config.toml
n_layer = 9
d_model = 640
n_head = 10
n_kv_head = 10
head_dim = 64
d_mlp = 1728
vocab_size = 12723
activation = "swiglu"
norm = "rmsnorm"
norm_place = "pre"
norm_eps = 1e-06
positions = "rope"
rope_base = 61800.0
rope_fraction = 1.0
qk_norm = false
attn_scale = 0.125
bias = "none"
tie_embeddings = false
parallel_block = false
extras = ["local attention windows", "value residuals", "skips across layers", "capped logits"]
init = "uniform"
init_std_qkv = 0.0203
init_std_o = 0.00478
init_std_up = 0.0203
init_std_down = 0.00291
optimizer = "adamw"
lr = 0.000673
beta1 = 0.9
beta2 = 0.98
weight_decay = 0.23
lr_head = 0.00504
grad_clip = 1.0
warmup_steps = 452
schedule = "wsd"
decay_fraction = 0.667
decay_shape = "exp"
final_lr_fraction = 0.0
batch_tokens = 131072
seq_len = 1024
doc_mask = true
train_tokens = 1230000000
steps = 9385
dataset = "wikipedia_en"
Each number is 128 + 24 x the weight over its row's rms, rounded and kept within 0 to 255. Layers, rows and columns count from 0. Numbers have three digits each. The size before them is the row's rms in percent of the matrix's.

# layer 2 MLP up, 1728x640, rms 0.0371, rows 1654-1665, columns 0-79
099:119188120126130136135139125150106110123129116107098113135133117188121141109106112116131080124105129098124131196131136151173132162087100135134134092149114098079133133119145124092112113131148118139144130161132130143130101126162113165153128161
106:144143087136137135123141131141127135119134160107159159141120089096108136123141088111110099151143147139081110148128156109148169148113121160128157131158135128106147060125138193132101142139133141183138113169102100160138165106112139132086157157
094:111092133206133154155134175147126110141113101142121132132158113139185138111127116160103107140125124170106144120148086092144153141131120154133108138182138154117100111152109134120118111089135163138111133136143120165156126122082155144089156103
101:138106073163170172157071150116094110102132125130120132133167116138130087155122148092132134145167123095144113109154123113139143092128110120104112130082127140136146139101135100140151114124132137125090155154128141123099098105117136101111098111
099:106105142132110101108141151120128156140125096145165122105116181114134121118136093094117167141161152131112109158087117092154105143139135138120100153159145126172147158140143143168125126162136134101145143120152171139138083108134090207099141106
098:123163147152115159097135103143137118160143130091121114139144154164143137173149102119135140186132131161088163115159121168087141085151098139130096176125170101141127162132107134125143128152076123190111127107123061140149124150136095137140156118
099:130173116132129117111171174160074109123113083150134159087127130155148101154131150114108142101126125146135090152147069129096138121152119134135099160129094125088184133141145113134122116120120107151102086098146174156154090147109098097166091103
100:114078122091124125124116130116148170151140120159135118147153127182165103134112100123151123151116067140130103127145121152114131183162160091107114128114126132107136145155104132126143140104148053086156143110101157141117081087116119134086133158
105:114161129106132123161142081086170116116114131146141141123141142179067143163059110073158154115140123101098116092140138169136132130091136143128158131110101096121127127113124155119129136087141116135153111085143165156126132133105163157124129167
098:086144124140136163153154156098101153163066153127082152159107163140118114167137174125130156149120174127122128111121147128101145147096124119156146152120139177120120116122129125111118178153098124076114137062141109135120122123142122146133113171
098:119127191114125149139112129093139141172106102152099130161149139155161097107146130106155126131178127161087089134134159137151155153118123138153175098118162104121141084111122142113110134116088147115103102113154113120124153154138084148140147130
105:114114126114120125121088119089133125072130114088173138148150154137143145127092134135177124072115118129105132164088123112157146200147115094128144093128157145137096132127128143120093095105090109165152168132134079092116108124155169121151090177
# layer 2 MLP down (transposed), 1728x640, rms 0.0338, rows 1654-1665, columns 0-79
099:103048144154118157157165164170140116131154135127112162113140172125127153138166101105127104105103143115110153164134089144155163133141139142116125097113091074106118152117099097084159148112091146130079183116140125112127127155152082120112130112
107:155106110071135077153097134090124118111133134061102109101147139129141117151134124106159162124118108163122119111086158120181148149147089130130105133165117124151123121135136087132141104160127116140165136108139155129126138150148082111126144081
093:109159074083146126119102128104128132127133119146101114146132129113115154161089158165149120135167126153168119178151123142120146131139097076117140117119129138158120139116144138137123187151124120197142133124124113108070114133095073124111084132
102:132127102148146167134115127117175119102134088128113133142106104101136163130089132128111109141189125167115107157103175103122138141113138104111105142083152209136138131145098160128097104137140142102130125133124101113153096112150130116109128109
094:128076104138139139133137086140145088107103115124096115130164073116157148163113135100112135164171062146125121144128161156112126137148108167137165129129112138121093116100119130162139151104092089142120158125133162164151138093197089122162114139
098:131139128109121144119142131131120107073163108147089137122127107145135177128108115151131133101123147105122145148140117134161132140142155126133151102148158105125098140122153144100073110122160146178147147128114147082135105103115145120144094151
101:173150117134107093089123102098140147130135133076116089121130123165137128118107122127140088119129151100142145121144139139140159114151113112117123137102118138157104128119156102150149123127130112152157122166113108166121106158136120153126097161
100:127095146147119093175103165112143108177149180163130127146095146186150132160160155135120151129128105122107117151137109141136158107128124151143129106135121126141168174073107110128167124160092096075097153143116153148145162178129088118134115118
104:143098146097142134101099104148139134169115144162106154111096107167178094146126090114113133130134173132115168134117125124143111179103141180094119130153151135076143158114133112129137134151131136175135129144170123170193105144178152105112172121
098:096092137181123131126101148130152143130119150124119139119101111116114168128140162128086156162096130116160124094131110149133166122153108130156100137106193124145175110096147116141101125098129189128106128130148140068137158163167102112141166195
098:132132095106140120130136166149085163120127147171147119111106136142107120159108131112140169127163072139189094146189140135118135107159106102111137143081148125128169138122186148144118073130168117163178124148120116138125097104098129113133118110
107:108093128109168123155097159120158118095130092126105140128143098149153166107175131159126094142138094129135120115114129100162131124109136161150080115118112158097083095120132135137105167139102138117113142152164147106091112144170141148115070136
# layer 2 MLP gate, 1728x640, rms 0.038, rows 1655-1665, columns 0-79
109:104135144118132126115149089138103116176118109140146127147097106087105104171133162093139119148142161106150092140130154141118064119149148122087101136124128134125105155127122104131132123106131138147132110062123157139112131110115186082135130134
095:106106144126136133129098107130153130126149109156106106121157104112079119090137097137142131116116172123135152103120166083112121142141141155172192154149118114130106126133082093101143155153104127098140126144145130128143147100127118119113118117
101:132131140137074140093107151093105113164132050120124125129073118120112083121149130166151139148117165114138172117133105145134121140190169146132103174127128086158107078098118146128119144140091111153125100135147140109131114163103128139132097119
100:161140144101108137090084125104129075152139115120080129153182155108128108141103146129180164127156148134127130147154132128105143088140128099116166119145102156140104116122123085121146170165134136148142137171121133124118144130129111104117086101
102:120114153086079118124119111137117144128148152142128172117114160104109143122136104125103127115154157131123182112100139114152072112140137094121151135141089105129080134129141115109110100129106158107117125165122165109136124103155124168156158124
099:128141117161126089114111088146114130122148132143140131104102128127094096126111118101085143140063155120128125175103123133113167175100145097133131126105132125099093136153157156155154160156130126114113131149151148146118150131143179171111137168
099:129128116070096136114110142149170106135157115160119126160088119136154081150196142128148094125137156107124148096131106118119170113119138137109182143114093120106099125166092167125106145136124130134135132100100161125086143151139115113107134137
105:109105125164156113132135056185151126126098149121142153152115144124160116176117097144069162175134128123095072131159111119081099125124149151131146155141152113080117106099148158110149135117082159114116105153151133089152090165158134111101094158
097:140175167097134178132106164123165117137092127154049147125164068126104126118088118149158110090081170140075161118095117129152143120112125156118163121119134123121123153132148113137112171112162159145122138092114089116091139097138135137120161142
103:116062137111169118114086152116110147163122151115105147113125138103179085136083148149081147099168134145111124161108136171136123149150105157119145090147119078135136127116160152180103099147133121142106096081144126134118124167099150099090165123
100:142144127126127150137105093080142065124125100195119060098129137150121157127142117169140120110094133131134132094161126138151085131125134117150118133128118134124152134134123096142139135080122155098110096124102126136106154107146124118113153110